Weights of a small GPT-style language model, trained from scratch on English Wikipedia: 15 layers, width 256.
Each number is 500 + 40 x the weight over its row's rms, rounded and kept within 0 to 999. Layers, rows and columns count from 0. Numbers have three digits each. The size before them is the row's rms in percent of the matrix's.

# layer 10 attention output (transposed), 384x256, rms 0.0541, rows 12-23,139-151,267-279, columns 0-127
093:507468512559499519461426415592556528526467434544476477473414513492440476481499492530548558575525487459442497548541502552469586538452516491491564601493554539501463420552506493422529536523530548521470523513510424453595478465552456530484506495488497505482465381464466442478483515443445526523542509461531508546561528517518514567429461512539513493505498531557491456544512500512498468508497
095:563521504483507532445524499494457437471474559491522444445438551508535501543467481522504475525489502408526576516488547599514453489526531481547523485505485574479472429448455526485473472462505490484442505526477555424564505595506428507494512494482551457491503472558565530504528453550534539501500386542444470542503521503500499532454520502557489538493455457510463567495475430495483539530494
090:503474494457473493610381499483596577548438494487432532485532486504526493541514474562467481453452430498450559548519534459513512486503440552528508496501474468551497480495511469523490510554456487502606479486551509515520470460464526542486517544456475508526490529474445566505501498488527597485479518470440522425475462477526551448532504435525468488533516535543474488414547509460549441488492
092:487548460464528563476523495496539491456490529542439516527446515554479532534410443498478509562503595538474420469508520483531430507506456482565489438430533457487529482551479458516432530489499527516401452497499424486495584558461510531517453482545563501504551540450522514491546450505467490477544453444488540469498522462547482470529499464516472545524462548521565504519501485473503565511535
095:455520477489477514455402461564565530512557501481414510521451537454477501419553563535481484500520503505552469593532516467447486516475480460495508537419542485536581478547518467515450545506528448512483549469529540472543556477552506468536504427510460526497519519508509509485493460466529451501486521457525490492574474564494474565560504587475498521474530514529484498420492486530489457462504
094:526493427500458471481497515446561501536462479453561415448509443511516492517563473493541437562464479500532550535491491466463514533519529528452477472570530426500501492533414540421512576584531532436498530492552523464484496440430463533525469538472500489516573545466504536402485520515496552541526596487485556489431461508433556484537463432500446486554508500537523557436581490513464462544423
089:545445490396490494516508532453497581461526540480541523386465515490551542524499503493508415500497427430474523463523500583453519435506532464487545526526508511483528492561507490510441486500522517546546496504573573549494484493522448526551464464485511471503513457507534547508603480498511550561495586551528501485466493512504589542485497482471474415457490523556498433543523539458514513564496
093:534457507527528539545497539533545501494514510478570497415535470502523451529502592550475558453490463503540495581518483477466503513504486503465448517418420438494472453615507421478464530536459496536542470535500539529517509549530573529441506449452449497497558537470504489577373499483552488479433484543474419481530550507554487422476517484542460515497489506482475461522496517511441432479505
097:528517498531512440507458486468527498518454462483505473529491518456464531497447441548479487475527574465574531494512454501482436440541546498548476545467505522464551528554456449463485471513473433609510476499506518540556517466567530514548462422485528542568530417524502462580515472446534556484466449574485442513524434535555528486522436514504542484499512516483507495458506540541537506441537
094:522615447447503543455451495491470449503482539570451457513464542499404518466503554485536532600473514418506502508500488517469531504460453542475533464569452529430466588542475497534546534521486529475535603514472421500569453467499498485452496498485479468509463504516517564511502525504497519492523507492483559488438508551434460471494474454531535523510516515467497523450563517480438446547447
087:490481451537533543460549494559422479508438515498561558528605578528506526498514548463569506491503498527556444501441577473495525465536496477399524483479491543536565531466481500504477522464578478502485569479445546533449518505517496477568460472584533502548498511526546413554400540456535512486572448545506484539480518494515489518452538460470454503462509490545534513518547543515498479521462
093:432527507484475481473489484562468558495467431485494444438470454547457487518458493494475506456612428399450400459508453535573485510462493511519490542464480512459527545474517501518459489520537515470516506466435486461485390568522553527492462493469470446458465475548555539612519513445391532515516504499450475490581487464496504483491510472470508489561432513483525526473502420530508543517484
100:447469528502559488509523557475511462465535482538487510478482569501517483535455504466481496467523463452455531531515545476421547428470512509406546528492496466503519479554459532506488519565479492504583453491537517445473515448462512526530551512532530530561534477565547522432461548432468553456472490487508556475495558527481461465498552469450511504521395517503489487491477403499440514515460
105:492459527553524513423492506497600488539534498570436423490451483490544437474441479480499506525509488476501499507532460515486538501499511508568494484520556562531504509456469483456561533529506487538490483523549488537469492522572480518487456493488474443478464454456520565562378531390462485508503511531541464527485448450403527531497541534537543514520538451532447483501507479492488449481510
099:488462486545517532502486460471486482521503491557521502542449474466503498512514516409533477501527519516511493519561509562520498465464472486491536611520471522486475445512453460540489582554473448467511538503478521495560454502488514551569514451489434450463500526514559476516366455428618526494464543553481545519470535510548494538494436467464483498472461562527494515485478492502541526476527
112:447474450526480530546524470448508503475496483539507555554442477435520522445541489467497561552495529526457486540494592507509517412572477527518534427508515512497594493559492453497447532447509467517536618436540466505447501443439492493536506520554525517470445555528571422427512479482537486481428572445501626436451506557581530482539451497496430535505550553498527534479494516490491527521440
106:489471524488519567526584518560457489504551489538563498463523527449588511493447544490597479522505530508506595473538478511467532584393445556456489474457491508522505573497460500553449470459498471558495522516508518478521512554439514551488531521538488491473556515483521487535495492476551490520482510491393521546527465484539462510480546547502534562489454498490517475482456439510498476455498
099:552473603463471460502482470474562479589491452487533519554475500463492593470463471503489488569511514485534558483495480514465436444554486489493423500471479550419497513475512543560515535510441517507463515464461536489433491462593461444485459559454533540501459508511507498458518479482446464448524570447485530517510487485523495452552483437579499485526549497451470603473508574518574478584454
106:499504474556418478466479470501515451476497527506543525478523516446547507478526457440500471522451477428503455548536545485556494460575571543551471507517498473442540454443555447509539512556558460434494455421473446546465502469564540566481482542585480552522589438474508456527508445497479493518473545496478478487434537538479487454512550501495523507508464510525465494485527507461528514510558
112:486464487547393511522577504557515504515494394490519456530491490496493487533480515502441530502504526535451491535548530518530509461536517548525561511550444507530461525497458444491506481429525535521444559495489511460427519517495434538516537493520461549496530516608496543476440445548563639426568545550539500465479477531449443491548448454539553597512511534480504453482527456493476514445521
093:439467555589507477488535488519448494503526512501489479485468452478510532556494497519609547565542473513501462531491536475478519451461484457413541509475566484536521466489460562494470460510482509509514515583493497454498488548433495563555484548485480437466541517526532493532531581543472546463486479447507527547532569596485539564434506522482498585498584511485462504460541440463466525539502
108:543581441520509501455567519491545422471509505533438454540503463566433517509510497471525542493532526536565505481500540506458438486493493541438463499368558535559498516478475536472468516456522525534530516599477485446485398536501521402553438492493552486432484549524503508551441484536454498465449512487516521546552520537516562500479507539595500536522544501432555547453513532499474503541481
105:462518507482422441495490454498446484518496460537565490499469504471464514554522551498436465502487465535526381568528468508482525485461532537540467532498475499526507555466507516477533541425503426483478503476479491545501503420483493569509457442524454495517449477474477542531584532512498530524601519521549413545492430511482487505550520551492530486458443522499491472443491525551510398514567
105:513495501497401511516478552562497491521510454506558535533551461511469549475522530536439493450509432459455496568442482607486480523476471519548481492518425418526512564468501418458456544504529505512494485520571470477430481484484483544544474514459496508507521497582454521547507534480551611473616469547530434463580461463489463510512481529518453467410463434572519544509511483530459516462523
110:592516534482453485495491482538570528538495532518479491531443516474504479566463539476525514490475556466549409469483499488546494504557611479571488493504505468474494456463547427446557522552488436468428480461570567476469509496524519459489420519498482542477484490468494446562515448456473501544514514528382500490503399505482453490508496509547550497547470546522496549539520498474448493528559
096:581470544536509495478539500563499493406465453467571540578456487491573520480522487546457493524492498479467450474482509539580406497501525538453461480512448500494506551507509524441539487531506533458521420497539463549506453369455531495456475514551507499555476506476535487479543528459539514466469527510496511456567467504429485487513426472453484465483426521594478515556509488518501500490487
103:509436472470455538475505457559529488516556496551415421466425556474477457499527468425561495615492540510491519577462471482506497556431489441512458509499518465455490483584515559497527518472554493561509533482452460491568450473509516472418473479497521439566496483508451444442457499457441530495531519526476490550514525527488469518529508506553452479508529495540560499473468548498441461570521
103:484507568447494425418485509455522526493536529494504474490425554538540504478536407517503464483442479442556561475539585511480418478430529517536494473491474531433479532492491450480414429545455479469498418567580444505503482653526499478492421534538559439466486557518502524489531505470428497492584479493483480482418480529500526489445490523473517489455483552540500527467479517542512432527538
096:563461449462547458562527482546504489550428513509473523447477483504461452456542506486518508506474469495512569533527572485552482492547442544495501517475461506566492515454520499454479467484510458399487505569498522508502467513517501490485461501455496566549434506527499451542501451430519554555419502443531498452462481515564549536535484520603498544464439559572476517476604541505531468523466
105:493512492536526467493520448598466534405522484505509454480592485474491556529447481503542522499522554536466475501574460504492541439513487412528532542446459490433550527591524445505456495479501504439489480479493417534473583496546499505545418496502561460538509531537570542466569459495480432496598518438449546449488493432554482465566508475416472571524444490559588494534512428493473538479500
100:427524413503495511459459538506497545522524527507467565436490556446490452478502543499514510461454552459456464518507478479510497460570509520510495505515475493534520486476488487540459526462566527440520529509481555529550558481534522527460483392523532504438507530489447536476432513543543520467484471486511445479535485468469456552558474581499529584523448531576499441399455368473496547483517
089:516516449490508449527515485491458534473529556475545464407546593561446502481468487476496519474516468535498578498474453495494531454556463528506476488541534490501546462452462464479502459573581500506482542500492559443538462521469421562612484533482527539559492456526499507474525523528479532518454525520437461454446500475495511521608490447498467525417468547460559546493562549492467466516445
094:587473525497491523516557486544436493418478543522518494445471458474509519479474585465485461519435500492465527444585441510480499490500487422513453524456484467512502492532563496484504383468504570586534509516476512469446464616583514547579507495484522430521464537477477535553539503478394500514472450567483465572478460524535509576495489546430441504447506545497556539552468552547510520516514
104:437518554545446489554522463490434454507523556519539455402605511396526497516500515516474499445462409425515522573533461562489480459500490493482470573514518502485472501525562509504507479479487491475540543505491512574377474533515568445448525519400475546522536549552515495537393549467523498539541468542511477520508508497528476438581500517581491519467429524503471449503505431534509540469464
101:511493497549512489545536499544518499532448541488469539565470520420544583469514485535529503525520491489524538504474505495479486460477525452471483536423528531442522508457450503457473534562513426530509454563516517500484512449600503495544468513587474460433468432520513469500478418503555510525511555548497505535558411455511523550467524462508445489566486432546480495456443536565480505560486
105:500563462467548514564553466497463567424509503527491508498493571514442582530431489547541461493490564557524525500452529491424571513467509495547525506527461492539495520523502513553528470576430479508527504476500439520564481492512585539472538524495513500560494516500505572561532542522502534457494543541427511480430484519458456509426557515414517509531482529500512498517521589551495482539483
098:461498523491516577488457454442440521518508485498502545535485549531494483485510531546558473518531440486530484515433498423482488482577509491434516442481477532573475550450495465557486465495521470483504562462501482484465508413470494400525441501509471510493562536447574439582461497534511484498497513444494526497477618472451568484514556474556484385488511500410457454455376514430497465518438
107:520455437416518508460480534539508495434487447508526466436443484502505452458461476508518485540500537506502480502451590516514474542510490499486502560530532537493588560535524498578534471497516544571474426471504517440471510585520526442532502488461532459518526514442485464549586510379384492568568474504489519532490532519551493530548501399505470513466500493551502514511437486508501522496526
# layer 10 attention value, 128x256, rms 0.0555, rows 12-24, columns 0-127
098:423512493428560532548444502486423494451495538455506576524490469544570491508454476487461445438520533444495534522533536455455459471492545572492534510480457429525507488514521507483488507538474482430533507483460443477520463556519464449537484483484495547428512529518485541546538437525480455392489546454397600543536496526481428500557533449439478486507504506583483453505484519484557479487587
100:481448542533395481433447521514531531479478465499519477471484470535464492494445465515487518561491475512441508547556548528504563491522504543532463432532544525538580468474496505524501513490556440543487451479524482531459551470548501484494453558521485522534494573508403484496538482465420484514485506531475499546523432487472541477476530551530540449527562496530539529553541494520437539450495
099:450519424480528481516493470439524485462515536501613554504567511450444530507499536491460463506556472499587455445594502418540574501519521507552523480510397431466488496486515490563474486542549532417454510540505447486496553475437540446545464518495492454477457461473508443487545577533467482491543477546451527448498529500418564501547507532473482502409511462459431588546531491433546501491538
100:481481508518418541548495583453537525520461496543519524467485470570454554449508534547533480532574465519467514469484538494519505550545494525530466584508527452613457514441476477527514478486469529541507471520534512526507437526504545562523561465566482525427459483554522508543481562515415435503484455483485453449543443511515495474485460463540609497402526531468487517478478524546512475538511
095:566485486406535488586513492450568442506488489555522505434515416515462471528479431484547528465440453456440462523560484523535418545492463516502484467432475416468481457516499492472503516503479500375468457518514500448461518464465509528489500471463453492442542476506589455462487483573534502471439487585523542503516555530493501457446514526455523503458512499454470440577485467536449500489496
099:496504454535488423483429533471548538499564506485539537459471462511454499509424561443505529477499533487581521458572542476476516453544544596491501499504483544519472532539498445578526458480532500484500481525444534486493532534474442531495434498507476486553469530451484530504542508524528530508470439560530541504493494527451435586537540536432491475461508500565499472567496513542555580479523
098:443532514551553488497487495439535565461525537457516559531470554468477494513464471550486485469478465495457510504490576496463517543513520498479586457520506502543481492538479438489480479467485492473444430537474426479510429457497511512535569439520450532568444466482466492525436436481481486538465496483457457496539461517491463431515483544525475476551493539519478496507508458511421511483518
098:516530546530519539442468496514476509431476451409577502535556466468558505477503467536479507475536470504544482539515470501476494434463541623464504531501514511477453512476508484568493492468462464545537446527518450494530483503496498503473548521447491487537510541515524514446562498446510413489429412433522468461511529510478539500485496523506506532526479432382481552474554521523471456494451
102:448521500508538461555513486486506513497449549503565506483542511504485521568494548521528451484569460539505517499471479591511485545489507493493433505493514461556501453505497530495517560467509477478557543459519510450451518534533466530482476505434466488445550424488481468379522483528455471443588510390467490485483556452460474519396492569593470528527513529460548441506480513490514551549513
101:444473463552542494572516466498510510500574532546512534447446470465499440477466555554397503524502516400578481490541525498454527530544507488479454456436505473463494483505531456493539558487554511520490562518469475493491480513518477522515503559476511488502550465536509488471503513543503508473534474524520434478547434528522539475536503570482578408532513482534517453477481504562538450513546
097:511521532427459475490466501562514488462494534521428528464454501524585468551487533559483447543438542435433496544473459516488511527494492563476519541590471543527488478520527490436463588420441478522480489481572527514508496459491445532498543493572505500520531408466474540472523456491498515494551469473526509436576490452470501523476457536518493535526500564473455515568441477516472569469496
100:509482560534567478528529541483493481486468537470500383547563545514507497434476436466477522414493478517526465481450497524484499459490463463555546522508552527510564467450487426498491561533472471497518533467497480538519571546494481507456491580552465483418563521463481520444499434507475541517559552545428497514508537446438453502465539534560461470456588519572508469551430559485524530516541
102:486472482480513471541494548509521510534542432505434512547586556489628539460475504522531546523519492530509518528481529515530435559505473562545536526433569478540495495471498523493489437488548541465491536485459565511451486499497511507491511565416534477551506395438497506498510529531486493587486478516520500555512503539507485474538460539505550544548475518439512534465459564525533529515510